From a checkpoint of a small transformer trained on Wikipedia: capped logits, 199M tokens.
Each number is 128 + 24 x the weight over its row's rms, rounded and kept within 0 to 255. Layers, rows and columns count from 0. The size above them is the row's rms in percent of the matrix's.

# layer 10 MLP up, 512x192, rms 0.136, rows 169-203, columns 128-191
size [ 99  94 100 106  99  97  91  91 102 102  97  93 106  98  96 101  95  97  96 107 108 100  99 106 104  96  98 100 105 100 101  99 100  99 102]
[[105 134 100 117  81 111 124 115 137  99  85 152  91 122 108 110 164 127 136 151 103 105 106 160 119 154 113 126 117 124 107  85 113 122 133  96 106 138 112  86 152 123 130 135 125 114 136 147 129 180  86  57 117 117 103 102  92 160 135 145 168 108 119 165]
 [128  99 131 140 189 141 112  72 128 148 138 135 137 148 114 112 142 154 150 123 123 101 153 113 176 171 128 134 199 117 124 111 155 110  72 134 120 118 124 141 163 154 130 101 118 161 158  99 137 106 110  96 130 163 107 135 138 162 129 107 117 135 116  91]
 [122 143 127 161 133 156 124 135 134  71 163 121 149 181 171 131 174 184 173 117 120 183 118 147 109 132 153 124 126 120 144 168 138 150 145 139 128 155 147 147  77 154 178 142 140 151 111 112 145 168 143 115 125 117 132 122 112 150 126 100 152  95 123  92]
 [130 135 100 124 131 130 155 130 158 135 138 104 147 149 105 116 128 115 124 152 115 143  83  90  94 118 149 163 139 132  85 146 159 140 163 142 103 115 136 118 149 116 141 101 168 107 127 144 119  97 197  84 141  99 128 172 158 131 161 137  92 184 119 136]
 [126 175 138 138 133 131 120 180 149 135 142 145 123 143 166 107 147 116 125 128 139 144 116 100 158 153 134 126 150 150 116 170 135 113 150 115 128 135 148  93 120  98 142 125 140 155 108 127 130  96 100 139 100 127 106 153 102 129 121 157  97 118 107 127]
 [133 135 126 132 169 124  93  99  91 121 115  90 102 159 155 101 144 119 104 170 116 113 142 110 145 107 113 118 102 123 109 156 158 109 110 116 143 110 147 145 157 160 142 119 106 123 121 111  91 111 117 156 131 132 148 124 113 126 160 110  87 147 113 117]
 [136 141 160 149 122  99 131 115 126 130 145 178  95 130 105 121 125 171 122 144 126 127 142 148 142 116  86 119 117 106 132 127 134 109 172 104 159 171  98 101 100 150  92 104  97 104 144 170 160 131 118 166 108 123 169 139 114 125 124 124 151 132 117 151]
 [161 124 111 119 113 133 182 117 114 130  96 152 106 102 164 136 123 107  84 133 124 122 162 144 131 175 149 120 104 144 130 150 125 104 133 147 109  96 113 128 101 147 114 106 122 134 145  95 145 139  85 156 140 160 116 113 125 146 152 152  98 103 122 151]
 [136 126 124 117 139 112 127 118 133 141 123 133  87 129  65  89 140 105 130 124 115 116 155 199 151 114 143  93 102 132 144 118 133 153  85 158 178 120 125  96 135 104 101  87 121 140 151 139 140 137 147  94 115 151 142  94 176 148 114 139 109  75  95 136]
 [128 140 149 164 114  92 103 136 109 142  99 128 146 152  83 127 144 130 109 117 116 121 158 169 133 114 117 170 146 104 120 104 138 125  89 117 128  87 127 142 146 132 118 126 108 158 135  93 115 142 114 133 138 107 113 139 125 107 128 130 162 101 187 130]
 [166 148 160 126 104 174 137 115 164 138  88 156 124 137 120 137 101 124 136 121 133 122 163 158 129 166 124 112 116 156 152 166 138 122 116 138 132 133 106 124 100 118 151 165 116 124 119  96 148  73 137 152 123 146 139 137 115 121 133 133 146 169 133 136]
 [ 96 107  94  96 130 111 118 105 154 153 114 120 154 115  77 136 104  88 104 115 129 107 137 137 126 136 162 119 106 125 130 121 137 125 146 103 100  70 122 113 175 110 162 148 107 104  86  78 151 130  78 129 145 139 148 103 148 149  75 152 143  87 129 112]
 [136  85 150 169  97 127 143 121 133 136 122 114  67 114 102 121 151 142 183 133 154 137 126 151 118  73 113 139 123 143 147 134 152 119 136 124 186 100 196 132  88 137 128 108 105 181 108 147 119 104 124 140 105 167 108 143 129 166 165 110 112 129 129 101]
 [145 115 114 114 122 130 126  88 121  88 142 175 152 149 113 151 117 124 133 124  93 118 112 179 148 151 142 109 111 155 150 156 137 124 137  98 102 115 114 155 159 145  95 136 101  93 145 158 111 154 113 112 128 158 151 135 107 109 157 124 126 141 156  99]
 [ 79 126 150 137 147 128 110 133 122 140 114 111 147 172 136 134  96 137 102 141 102 141 114 151 121 130 115 113 136 109  91  96 122 144 103 122  83 106 112 102  89 137 113 130 132 105 124 143 123 150 144  88 111  76 140 100 133 169  92 129 119 137 169 150]
 [124 143 109 137 128 123 141 170 162 142 135 125 119 163  86 131 115 120 155 151 145 115  85 164 134 158 147  95  57 137 134 149 104 133 166 105 131 132 128 152 144 128  98 166 135 117 127 113 113 101 106 142 143  91 120 138 112 161 135 106 163 110 105 117]
 [123 107 155 122 139 118 109 130 140 119 143 105  74 108 117 131 105  80 131 127 123 124 126 148 128 138 107 130 116  79 125  90 124 134  97 125 135 115 109 121 146 108 185 127 109 157  94 152 162 135 140 116 162 151 127 118 152 104 148 122 142 129 137 105]
 [133 127 116 124 148 112 150 146 103 144 139 120 100 113 161  93 151 132 121 139  93 134 142 102 135  84  85 192  85 117 134 162  40 137 120 132 142 133 180  72 132 109  93 120  87 135 125 146 107 146 118 148 153 176 142 136 114 140 121 125 140 157  91 104]
 [129 148 107 136 138  92 120 121 124 123 153 127 137 118 100 120 137 173 108 144 128 117 140 124 133 138 132  80 161  98 144 101  76 160 185 118 122 112 131  97 122 142  91 146 151 127 120 148 108 123 121 104 121 149 167 151 102  83 110 142 134 119  96 148]
 [ 90 111 158 109 114 141 156 125 132 142 106 104 127 116 121 122 120 139 157 132 141 138 174 129 135 146 114  89 124 181 156 145 135 109  91 151 139 104 139 157 130 108 116 110 119 154 108 157 141 127 117 121 147 114 144 135 142 153 138 125 133  85 125  82]
 [137  77 134 142 107 112 139 136 111 139 166 166 137 132 102 113 129 107 149 132 121 143 132 138 134 126 118 130 121 116  66 140 141 109 108  95 131 158 176  83 160 124 158 131 163 152 142 111 130 155  99 125 120 115 139 115  87 161 127 132 135 183 152 122]
 [128 141 116  70  93 157 155 102 125 122 116 114 108 140 135 141 110 100 119 119 134 118 161  81 154 177 122 141 105 113 142  76 119 114 173 153 127 142 125 148 121  85  89 118 117 103  79 148  83 141 108 156 109 119 135 159 100 118 113 115 171 103 153 103]
 [ 77 195 132 146 127 124  61 148 158 151 111 101 125 164 132 106 141 123 137 145 170 139 126 118 114 107 125 165 124 161 112 136 171 125 125 171 114 129 128  81 123 125 131 156 103 131 186 172 146 117 120 107 128 144 148 157 118 118 100 142 133 119 142 123]
 [156  96 120 163 155 148 156 143  91 112 117 126 116 149 132 144 145 116 109 147 165 185 119 142 130 148 112 116 136 172 133 137 119 102 112 123 131 123 120 106 143  63 133 119 130 107 179  91  90 117  86 157 138 116  99 121 127 131 101 129 121 104 142 126]
 [137 104 146 121  67 126  96 137 149  98 174  89 136 102 106 138 167 173 161 141 101 117 151 158 150 116 107 112 130 102 115 147 144 149 143  84 146 128 138 144 158 125 133  94 132 109 132 117 131 163 161  83 161 130 132 123 109 142 140 138 139  88 159 111]
 [151 147 155 138 123 106 122 114 113 114 125 130 124  99 123 135 128 166 149 116  91 136 112  90 109 112 108  97 138 109 162 166 113 129 143  95 162 135 142 135 138 151  81 124 123 125 151 170 128 140 149 107 140 135 118  84 125 121 192 105 169 103 143 156]
 [146 162 157 113 122 138 107 158 104 112 123 103 106 130  86  93 116 127  86 134 168 131  96 117 119 127 104 189 108 154 124 138 115 143 130  93 114 150 136 126 109 100 141 137 117 129 193 131 123 168 133  81  96 130 124 102 133 117 184 110 104 138 101 139]
 [123 152  69  93 131  93 129 129 135 136 122 162 162  96 135 180 121 122  70 111 126 170 145 124 144 131  88  72 121 132 124  96 136 114 120 113  86 119 106 136 134 139  52 114 128 151  96 118 160  90  83  98 109 128 122 116 149 157  99 128 125 139 139 164]
 [122 110 106 126 154 158 120 103  84  86 161 128 114 129 125  96  90 144 178 105 123 113 173 132 156 106 163 138  83 148  95  95 148 161 168  90 101 130 148 165 154 123 102 100  98 118 147 177 146 113 152 122 114 181 123 136  90 126 121 150 157 132  97 150]
 [122 124 117 133 149 107 132 122 101 175 138  91 135  85 142 156 128 143 123 153 123 112 174 141 138 115 130 139 117 150 106 169 125 124  90 149  92 168 132 162  94 127 153 129 141  80 145 129 141  94 120 108 115 160 148  65 185 110 126 106 112 101 148 137]
 [136 117 143 118 102 100  90 151 128 134 101 148 162 126 116 119 114 125 138  91 141 166  95 114 101 157 115 145 129 129 101 137 120 160 114 142  79 136  94 127 162 130 102 156  84 100 136 136 121 125 133 158 120 138 134 148 111 124 158  97 125 125 115 114]
 [109 147 158  76 148 157 119 127 122 144 129  87 150 111 102 150 103  84 116 123 159 116 128 121 161 160 126 137  99  97 104 114 153 120 135 132  98  86 101 143 103 125 143 102 156 151 149 126 110  90 105 110 144 123 152 110 110 138 154 138 116 131 112 126]
 [131 123 147 108 134 168 134 138 141 103  85 114 130  99  91 150 101 126 100  89 134 158 124 135 136 131 175  98 162 114 120 115 162 147 119 113  92 158 172 137 115 152 135  96  96 124 166 112 170 133 101 147 131 125 135 112 155 118  93 126 109 155 136 143]
 [ 99 128 138 112 113 162 133 143 118 178 164 131 134  94 162 136 130 144 157 128 149  86 116 158 127 111 135 159 120 144  99 120 145 111 115 144 129 143  57 137 127  96  80 128 116 132 131 146 129 104 140 125 108 100 109 144 119  89 125 124 100 153 107 140]
 [193 112  78 153 121 108  92 157 149 160 139 165 118 142 100 131  94 126 135 121  58 115 140 135  83 134 139 105 116  90 122 134 135 129 109 138 180 162 102 120 115 109 122 149 140 141 124 124 133 115 144 143 131 135 142 118 138 123  92 139 101 127 146  93]]
# layer 10 MLP down (transposed), 512x192, rms 0.129, rows 169-203, columns 128-191
size [ 98  97  93 103 107 101  89 102 104 101 100 101 103 111  93 108  99  97  98 104 104  99 109 107 102 100  99 104 103  96 102  88  98  96  70]
[[133 137 128 141 159 143 131 176 127 150  96 180 109 134 120 118  99 100 119 125 115 101 154 134 151 118 165 129 138 151 170  71 106  95 142 150 150 125 129 105 122 146 131 165 131 157 152 123  80 132 123 140 154 108 107 149 129 121 123 126 146 153 178 116]
 [121 120  89 146  96 109 143 126 105 110 178 151 160 124 148 123 139 103 131 127 127 123 166 122 130 119 185 137 108  90 140 129  86 113 127 117 135 118 102 112 103  96 160  76 101 128 100 125 188 177 162 122 106 148 116 158 138 131 140 124 127 136 120 148]
 [151 160  91 160 124 137  85  83 119 139 136 118 145  90 141 164 135 110 106 104 157 130 121  95 146 132 146 126  87 182 157 109 143  99  93 127 144 124 148  94  76 143 101 165 104 124 135 110 141 148 130 130 122 109 139 114 126 109  83 142 132 143 137 136]
 [130  94 129 217  93 106 114 113  94 164 145 151  88 130 130  66 172 124 126  96 139 106 138 112 100 132 148 173 152 110  84 143 121 143 110 123 140 151 141 126 102 114 100 126 144 149 141 140 116 106 118 111 107 125 132 159 119 128 113 147 105 104 104 116]
 [112 137 135 157 119 151 122 115 122 119 109 153 140 110 154 131 122 164 134 122  83 129 120  84 142 126 199 128  54 126 101 106 160 133 116 110 177 154 149 110 119 158 107 173 122 147 109 135 137 148 138 124  96 117 111 164 185 154 150 101 129 135 158 117]
 [179  84 158 144 110 154 124  97  88 125 160 120 147 121 109 117 157 128 191 151 134  87 121 119  98 158 131 118 129 146 119 117 145 155 142 120 153 130 173 110 147 130  87 125 128 172 107 124 133 177 100 155 129 143 118 137  99 170 143 158 128 112 141 100]
 [122 115 145 103 116 120 111 132  90 152 115 153  97 118  77  98 121 102 103 131 152 116 154 143  88 167 106 108 116 171 129 128 121  94 113 117  80 138 117 137 128 120 175 135  99 123 146 124 173 127 147 106  90 146 107  83 133 139 122 112 118 143  98 136]
 [117  76 120 139 158 135 153 125 139 121 114 142 114 138 125 140  75 137 139  91 102 131 101 145  96 148 146 164 105 119 115 135 120 111  89  73 152 133 111 114 125 134 135 111  97 144 156 166 140 121 150 157  97 109 134 103 153 127 135 145 110 185 130 124]
 [131 127 116  98 116 114 104 110 124 113 103 158 104 150 103 144 121 123 118 164 131 141  91 132  92 124 113 117 148  97 150 127 157 113 149 122 125 162 107  83 114 158  96 142 127 134 105 134 107 156 157  96 189 152 180  48 179 148 132 132 163 134 110 127]
 [118 126 117  94 110 110 144 167 134 132 155 130 114 150 144  90 134 156 139  99 142 138 119 184 138 171 143 113 133 148  99 143 162 100 151 129 152 105 145 113 150 154 149 142 147 159 122 139 179 166 190 166 114 112 130 134 156 116 123 124 122 130 129 116]
 [131 128 122 164  88 153 138 180 145 127 123 141 130 167 135 139 130 137 142 161 133 151 120 134 134 125 106 137 130 128  99 140 192  93 152 156 102 103 163 146 133 116  93 117 101 120 167 151 111 121 157  97 157 120 114 175 140 107 172 107 195  89 139 100]
 [133 138 149  91 149 122 131 120 157 157 126 138 141 116 110 117 151 147 122 131 130 116 112 161 113 119 145 128 137 157 156 141 133  96 123 181 130 117 111 105 140 103 132 174  84 129  92 143 132 101 146 164 138 156  83  98 126 128 123 145 146 118 107 141]
 [144  99 166 124 135 147 143  99 123 113 123 109 125  90  94 132 134 119 146  87 144 144 141 122 163 123 123 126 106 134 114 123 144 125 139 128 123 152 169 129 117 110 159 114 160 124  95 129 132 133 110 170 106 122 114 136 115 183 132 149 104 124 140 139]
 [169 136 150 151 128 138 156 103 119 113 115 119 121 126 131 135 111 127  99 144 137 125 154 108 121 177  96 137 136 142 127 145 170  76 117  95 118  89 160 143 110  94 148 127 116 133 117 147 134 147 120 132 125 128 133 154 129 114 166 150 116  89 142  82]
 [ 85 165 106 133 124 106 144 143 145 118 136 129 117 135 130 127 130 155 135 113 154 149 116 126 134 117 164 113 132 143 126 124 144 141  96 170  99  95 134 127  98 171  88 149 126 190 136 110  93 130 130 124 168 155 102 133  94 128 101 152 118  93 120  91]
 [130 123 100 169 144 113 142 100 133 114 141 127 198 121 146 117 116 105 120 123 174 121 120 144 150 100 115 148  99 114 114 122 146 109 138 142 149 157 117 153 114 134 132 119  76 140 139  98 146  85 137 128 109  94 157 137 134 156 144 126 169 146 129 144]
 [113 117 103 144 178 147  77 128 134 172 148 127 131 131 131 151 125 115 123 122 159 157 138 123  98 142 103 160 151 137 125 161 140 115 142 104 108 132  95 116 135 184  74 114 128 157  70 197  94 134 145 149 155 120 144 127 121 122 124  62 123 164  93 136]
 [108 124  71 141 113 155 119 152 121 122 107 139 126 154 130 102 114 125 118 152 138 121 136 147 145 176 111 142 123 153 152 139 112 157 186 106 111  73 121 152 106 133 145 131 111 135 133 145 147 132 158 109 116 167  97  82 157 161 166 105 109 156 130 142]
 [ 93 207 149  81 174 151 112 109 113 143 117  83 159 110 142 105 154 113  96 135 121 122  61 119 144 133 131 154 130  96 135 155 148  97  91 150  82 132 108 105 104 108 191 115 132 103 124 143 122 161 169  96 164 162 108 127 117 151 147 127 148 129 137 131]
 [144  97  80 183 106  66 155 156  96 131  87 105 101 107 115 142 140 135 122 151 130 149 121  61 106 157 113 132 125 182 121 120 110 151 123 138 116 158 137 123 106 108 156 144 154 170 113 144  73 122 145 121 130 167 123 125 108 113 143 142 122 142 109 146]
 [100 149  82 172  88 149 113 200 141 125 150 110 112 132 101 135 146 102 119 118 134 139  87 122 101  88 137 109 156  98 157 170 154 134 124 128 167  93 140 141 117 109 164 105  99 151  94 118 113 123 132 168 120 127 140 152 140 126 119 139 118 133  95 146]
 [131 122  87  68 158 171 100 162 136 129 104 128 115 120 150 112 146 148 154 162 114 121 113 179 134  79 192 111 163 115 117 131 139  94 173 144 143 120 127 134 140 107 131 120 117 142 149 178 156 133 145 111  91 131 115  80 136 122 126 106 128 147 158 121]
 [156 185 126 157 110 111 105 127 144 141 150 148 131 147 105 139 115  98 135 163 153 152 133 128  82 134 118 150 116 116 152 121 127 123 184 149 122 108 147 183 105 114 128 107 129 140 114 107 126 126 134 117 107 175 143 207 154 126 113 132 156 147 145 135]
 [ 91 108  92 157 147 115 105 109  93 175 146  55 123 154 102 149 132 167 129 124 112 103 132 116  79 125 112 126 115 115 182 111  86 109 140 116 160 135 121 126  91 130 173 129 163 138 103 139 162 157 126 132  97 157  85  93 143 106 168 159 144 117 119 148]
 [110 142 141 168  98 126 155 131 153 101 148  72 178 157 158 155  94 123 135 148  98 122 153 138 131  89 139 105 136 134 137  97 116 159 129 130  94 155 122 149 135 120  98 158 142 105 137  99 109  92 153 160 147 143 123 159 177 138 132 150 138  81 134 157]
 [138 135 146 157 111 156 100 122 118 123 137 134 125  92 139 136 121 137 119 115  82 141 148 120 122 145 117 147 141 154 108 135 144 202 137 132  98 118 164 138  94 106 138 103 148 108 159  94 149 163 123 134  89 130 165  80 112 146 145 127 114 127 100 115]
 [115 157 100 118 128 150 150 122 156 185 152 106 115 136  85 163 160 110 147 140 150  90 136 143 144  90 143 145 140 120 145 150 125  93 132 159 116 114 104 160 109 113 145 128 116 148 114  97 158 113  90 104 109 100 116 114 103 122 122 100 130 117 172  98]
 [110 119 101 131 159  98 145 151 162  99 146 101 118 110 115 178  97 107 173 137 107 135 176 117 154 124 165 105  84 131 107 127 133 182 127  80 107 152 125 113 184 132 116 172 143 132 167 168 101  91 148 135 113 118 113 114 102 182 175 159 131 114 143 122]
 [167 124  72 172 108 139 146 105 123 134 172 126 131  91 187 140 104 169 142 138 125 119 121 176  98 118 123  84 104 153 112 151 122 112 126 109 145  87 133 152 128 139 122 111 105  90 123 103 179 131 126 129 126 149 119 147 115  97 136 153 138 166 113 138]
 [100 156 122 135 145 127 134 130 116 138  68 144 123 121  85 120 114 157 131 120  93 143 117 140 144 135 131 146 140  80 108 138 147 141 157 101 147  98 134 109 136 147 115 152 107 127 124 150 138 147 104 118 123 124 135 146 115 112 125 118 113 133 133 138]
 [127 155 119 130 119 151 141 136 141 129 113 166  89 139 128 105 132 104 170 120 146  80 128 105 167  57 135 133 131 100 141 144 122 125 145 136 141 128 154  96 122 126 177  65 112  73 126 133 139 104 101  99 120 154 112 131 119 103 127 118  83  77  94 111]
 [119 132 105 132 111 142 121 107 121  97 154 144 182 157 154  91 170 106 135 117 174 116 116 168 124 118 171  71 124 173 119 116 113 110 129 131 149 119 181 107 183 110 128 143  95 184 165 118 143 172 136 153 121  94 108 159 127 116 120 122 142 136 162 185]
 [146 122 141 145 128 100 121 184 120 151 134 169 138 148 131 116 123 137 110 154 142 184 129 150 147 116 131 158 125 125 105 103 140 134 120 133 162 185 105 174  57 119 103 115 161 122 145 126 146 166  96 142 137 163 110 158 101 126  77 144 143 148 104 118]
 [108 143 124 129 150 112 127 160 119 122 114 118 146 159 164  99  93 149 145 141 145 165 111 148  98 118 100 145 133 100  99 126 154 133 120 122 138 140 126 151 109 162 175 115 149 174 155 165 115 174 127 121 132  93 125 125 102 126 123  99 126 160 122 126]
 [131 111 121 138  98 128 150  97 126 136 141 152 121 145 125 134 123 161  76 112 168 152 139 146 124 128 106 103 110 146 138 127 113 105 155 119 120 100 127 161 110 120 169 122 143 172 117  87 163 114 168 139 146 103 152 124 129 125 116 100 162 145 142 150]]
# layer 10 MLP gate, 512x192, rms 0.131, rows 170-204, columns 128-191
size [ 93  97 107  98 104  89  99 104 105  96  98 104 105  96  92  92 100  97 101 104  97 101  98  97  90 102  92 110  94 104  92 102 105  97 111]
[[111 129  89 100 129 185 144  93 135  96  99 166  93 179 151 124 111 108  94 137 153  95 159 131  94 107 115 131 125 171 122 105 114 128 162 134 100 112 142 118 130 103 127  95 125 123 127 129 155 136 118 132 108 108 138  98 117 135 121 132 157 119 136 103]
 [156 144  87 143 157 106 119 120 129 107 128  98 164 143 100 135 154 131 129 148 123 107 126 118  56 151 124 145 127  80 121 151 131 173 188 109 145 144 129 110 116 138 146 129 167 133  84 135 129 174 105 144 111 142 140 172 128 127 140 121 105 142 121 132]
 [115 136 103  96 144 128 145 147 132 154 107 140 123 105  97 137 133 100 158 118 127  96 128 126 134 140 150 151 159 152 117 133 144 156  87 146  99 129 140  99 129 110 100 163 133 100 128 162 116 133 151 118 137 143 108  91 109  97 113 122 103 115 139 122]
 [151 142  99 131 145 109 111  56 126 129  87 141 149 121 117 158 107 122 111 110 146 120 152 114 147  86  94 145 151 150 152 110 101 116 142 114 129 116 137 143 118 108 166  93 157  83 125 105 156 143 110 131 105 160 100 110  90 127  79 146 164  77 181 155]
 [101 104 107 124 183 115 128 122 133 122 155 136 137 162  95 120 148  87 150 148 121 116 101 125 145 143  99 149 141 150 126 148 160 142 115 149 159 169 112  97 124 113 114 146 149  70 154 150 197 162 163 155 103 132 124 123 147 127 170 123  95 126 124 130]
 [132 149 156 146 146 149 118 153 136  98 146 113 142 132 128 112 155 165 164  89 120 123 131 142 144 110 113 171 148 117 125  86 125 138 121 101 159 107 108 116 108 146 124 108 139 140 121 129 108 136 115 154 100 139 159 121 130  89 108 136 125 115 116 138]
 [128 156 108 133 111 161 113 143  94 132 144 120 112 166 163  97 135 111  74  89 133 167 125 141 129 140 111 120 129 103 117 162  95 113 131 131 142 143  95 149 121 117  70 121 158 127 160 124 131 135 117 116 130 117 119 111 122 137 179 125 128 153 120 128]
 [161 130 117 134 112 110 113 134 119 125 111 126 138 106 101 122 140 107  76 137 143 141 151 138  94 137 132  92 155 155 128 120 141 171  78 106 127 128  95  73 118 154 123 100 125 113 151 152 146 119 118 159 140 133 140  86 127 115 155 128 104  84 114 176]
 [137 135 117 107 136  84  82 153 161 108 128 108  86 147 112  85 118 147 148 106 135 126 121 134 112 146  79 114 109 120 157  92 148 178 119 152 106 119 131 102 132 162  92 128 114 128  78  96 114 135 111 154 136 102 153 120 151 107 165 156 100 147 150 119]
 [ 94 124 100 112 105 178 156 121 132 159 148 106 182 133  85 147 132 134 131 140 124 142  83 173 157 127 102 133 151 141 127 129  76 139 145 113 115 104 119 129 143 126 122 101 137 125 116 136 115 140 140 100 137  79 126  81 112 157 192 132 149 149 114 136]
 [153 159 170  69 131 150  98 138 111  95 125 151 146 120  93 114 148 150 117 142 109 159 162 151 122  78 145 167 135  75 138 138  67  81 174 149 147 129 152 180 121  97 133 127 151 152 156 103 116 116 156 157 101 116 180 121  84 132 144 178 190 178 131 134]
 [169 102 117 115 129 138 124  76 143 123  95 164 162 166 122 104 110  91 133  95 128 134 117 100 139 127 158 142 156  79 110 125  85 106 141 148 147 161  65 110 118 131 126 124 153 125 165 107 126 126 117 136 103 103  83 130 114 138 151 133 136 101 172 126]
 [122 147 104 115 107 104  77 114 145 148 136 111 116 116 157 113 133 145 171 128 154 158 120 128 109 150  80 126  98 135 115 145  88 155 118 100 151  76 105 122 119 158 161 118 108 142 154 125 118 144 141 129 113 127 130  90 132 160 135 116 150  97 105 121]
 [136 138 156 136 131 109  93 103 111 135 129 166 100 141 116 134 174 139 154 155  76  91  79 138 122 120  79  91 145 148 164 131 144 115 123 137 116 121 142 150 128 121 145 101 121 147 100  90 107 155  94 124 110 112 129 206 112 124 112 148 133 117 116 166]
 [143 130  93 154 119 162 126  56 136 139 124 102 194 106 190 154 107  96  93  86 146 110 122 126 101 109 167 126  73 127 163 155  96 106 132 152 138 149 174 151 127 103 136 107 161 179 139 128 115 105 148 169 157 131 121 134 163 125 151 144 112 171 145 165]
 [130 123 102 138 107 127 156 187 120 124  95 159 124 130 116 101 124 155 143 100 117 149 111 139 151 108 134  83  99 156 144 140  97 117 133 124 156 116 136 120 138 103  92 108 131 150 127 119 125 129  97 127 109 159 148 125 157 160 127 139  98  87 152 122]
 [126  99 111  97 135 147 145  70  93 100 124 110  95 191  86 128 112 143 138 155 137 145 149 122 148 115 111 154  93 161 169 140 141 139 153 135 131 157 126 120 162 112 145 154 174 158  73 105 181 101 131 157 130 161 113 104 158 154 152  99  90 145 106 160]
 [127  93 106 150 136 125 131 116 109 126 122 143 118 156 114 124 119 154 149 130 124 172 138  98 105 173 173 105 117 118 119 164 123 180 148 107 150 116 158 121 134 116 146 100 111 148 105 133 140 144 128 140 103  79 161 107 107  92 132 119 159 113  87  99]
 [147 118 140 159 110 105 109 122 135 142  85  99 158 120 119  84 117 114 116 143 111  77 168 100 144  94 160 160 123 149 199 127 114 142 112 142 104 122  62 138  96 132 156 126 110 113 106 149 138 121 142  92 139 119 130 103 140 117 153 112  97 127 163 121]
 [ 72 129  94 107  84 155 109 120 159 123 126 162 138 118 140 137 133 124 139  98 120  55  94 152 129 150 166 157 143 120 129  94 139 112  95 122 158 130 101 104  83 121 150 164 118 128 102 131 110  93  95 124 113 138 163  85 152 126 145 166 110 112 132 135]
 [159 135 129 130 129 141 111 157  92 161 163 116 139 102  86 123 105 100  93 137 162 100 107 139 120 144 126 149 118 133 111 171 116 145  69 135 155 135 112 108 103 127 115 137 112 146  94  93 154 141 145 135 115 152 135 106 149 101 143 142 132 137 129 104]
 [128  80 131 163  85  84 139 122  64 104 145 145 108 118 126 106 134 132 108 135 100 137 103 129 121 133 137 114 133 147 127 125  75 133 102 124 114 170 125 154 130 126 140 145 136 109 142 117 133 106 105 163 155 121 112 131 118 121 128 143 121 106  88 100]
 [147  73 150 126 139 113 105 104  80  97 141 138 180 131 125 123 137 130 147 103  93 110 139  81 123 146 123  95 149 139 142 103 108 107 147 160 114 158 146 132 122  99 118 102 148 137  95 156 144 132 150 103  62 145 111 123  98 151 106 143 149 154 148 130]
 [148 114 111 112 181 127 127  98 128 136 154 130 138 119 117 140 128 141 169 140 105 112 136 141 127 137 159 131 149 138 124  90 126 103  77 121 108  84 129  98 151 156 140 123 103  91 129 102 102 130  98 139 116  69 145 167 132 128 111  62 133 122  89 118]
 [131 135 124 134 142 104 106 125 101 135 116 143 172 133 118 188 117 110 155 104 159 108 114 172  98 139 110 108 133 189 114 109 131 134 129 142 116 165 104 152 104 146 125 149 109 152 111 116  94 171 133 135 154 145 112 164 119 130 136 167 149 152 152 109]
 [160 140  96 107 107 102  99 156 159 101 128 138  96 100 144 173  96  95 126 157 113 106  74 176 133 101 128 103 123 146 151 170 122 145 187 107 130 125 130 113  93 151 146 116 116 127 102 148 118 119 107  99 105 163 160 105  80 115 126 122 139 122 156  74]
 [133  92 109 154 136 172 146 136 118 115 106 130 137 117 115 171 129 121 100 156 103 142 121 148  57 156  77 134 104 176 119 125  90 111 123 137  99 164 114 135 135 127 118 104 129 114 147 112 181 140 122 143 139 111 146 169 122  82  82 144 120 140 141 104]
 [121 105 118 148 110  77 148 151 146 167 123 129 114 192 168 104  70 149 143 178 176 136 115 120 140 145 136 137 159 121 119 119 130 143 106 154  88 132 147 147 145 173 147 135  98 100 123 130 128 128 129 129 108 117 154 151 124 121 125 104  91 130 102 162]
 [133 126  96 142 102 153 131 130 106  86 187 120 115 143  95 133 104 145 155 128 104 105 161 143 147 133 125 119 162  99 111 140 113 121 135 127 147 135  73 156 112 116 108 103 119 153 137  83 150 116 134 137  65 115 112 109 140 158 139 142 116 164 160 167]
 [152 142 106 116 131 166 129 123 102 119 111 130 104 132 125 127 121 145 132 144 151 126 120 143  80 158 130 123 143 149 142 142 148 122 139 111  83 145 121 149 111 140 104 141 143 194 111  82 116 129 163 143 124 128 141  87  76 103 107 142 125 132 135 163]
 [171 105 102 130  91 139 170 112 133 158 130 137 160 145 112  66 163 133 158 160 111 160 144 148 144 107 120  94 166 116  93 158 124 148 152  94 154 136 124 145 158 102  95 138 101 140 127 107  92 165 121 114 157 137  95 145 138 128 106 116 116 121 152 136]
 [116 100  55 187 122 149 115 146 107 137  84 167 129 111 111 137  92 119  92 123 121 139 114 133 128 145 114  95 109 117 148 154 123 108 123 108 164 182 132 136 103 141 120 114 126  68 124 102 145 178 109 136 139 130 113 160 166 130 136 116  76 136 132 105]
 [163 123 112 113  97  99 117 137 139 103 156 149 113 120 131 130 138 126 126  83 162 127 144 118  79 109 144 138 107  94 134 119 126 166 111 139 146 150 132  93 100  94 146 107 121  96 122 119 175 177 104 144 144 105 183 151 112 122 157  76 122 100 126 106]
 [129 194  81 103 142 133 109 168 108 110 107 108 135 124 124  85 155 128 147 132  96 154 125 128 167 138 148 114 140 115 136  73 145 105 128 159 107 146 103  97 111  93  94  93 109 114 209 150 146 150 106 113 129  98 123 127 125 151 151 110 130 164 141 131]
 [147 108 161 116 154 112 112 160 171 119 135 141 142 127 122 155 148 186 133 126 133 126 131 122 135 147 124 157 140  81 122 115 149  85 158 142  92 122 109 157  80 151 154 113 106 171 146 137 165 188 146 131  97  94 126 128 111 149 128 128 122 132 169  80]]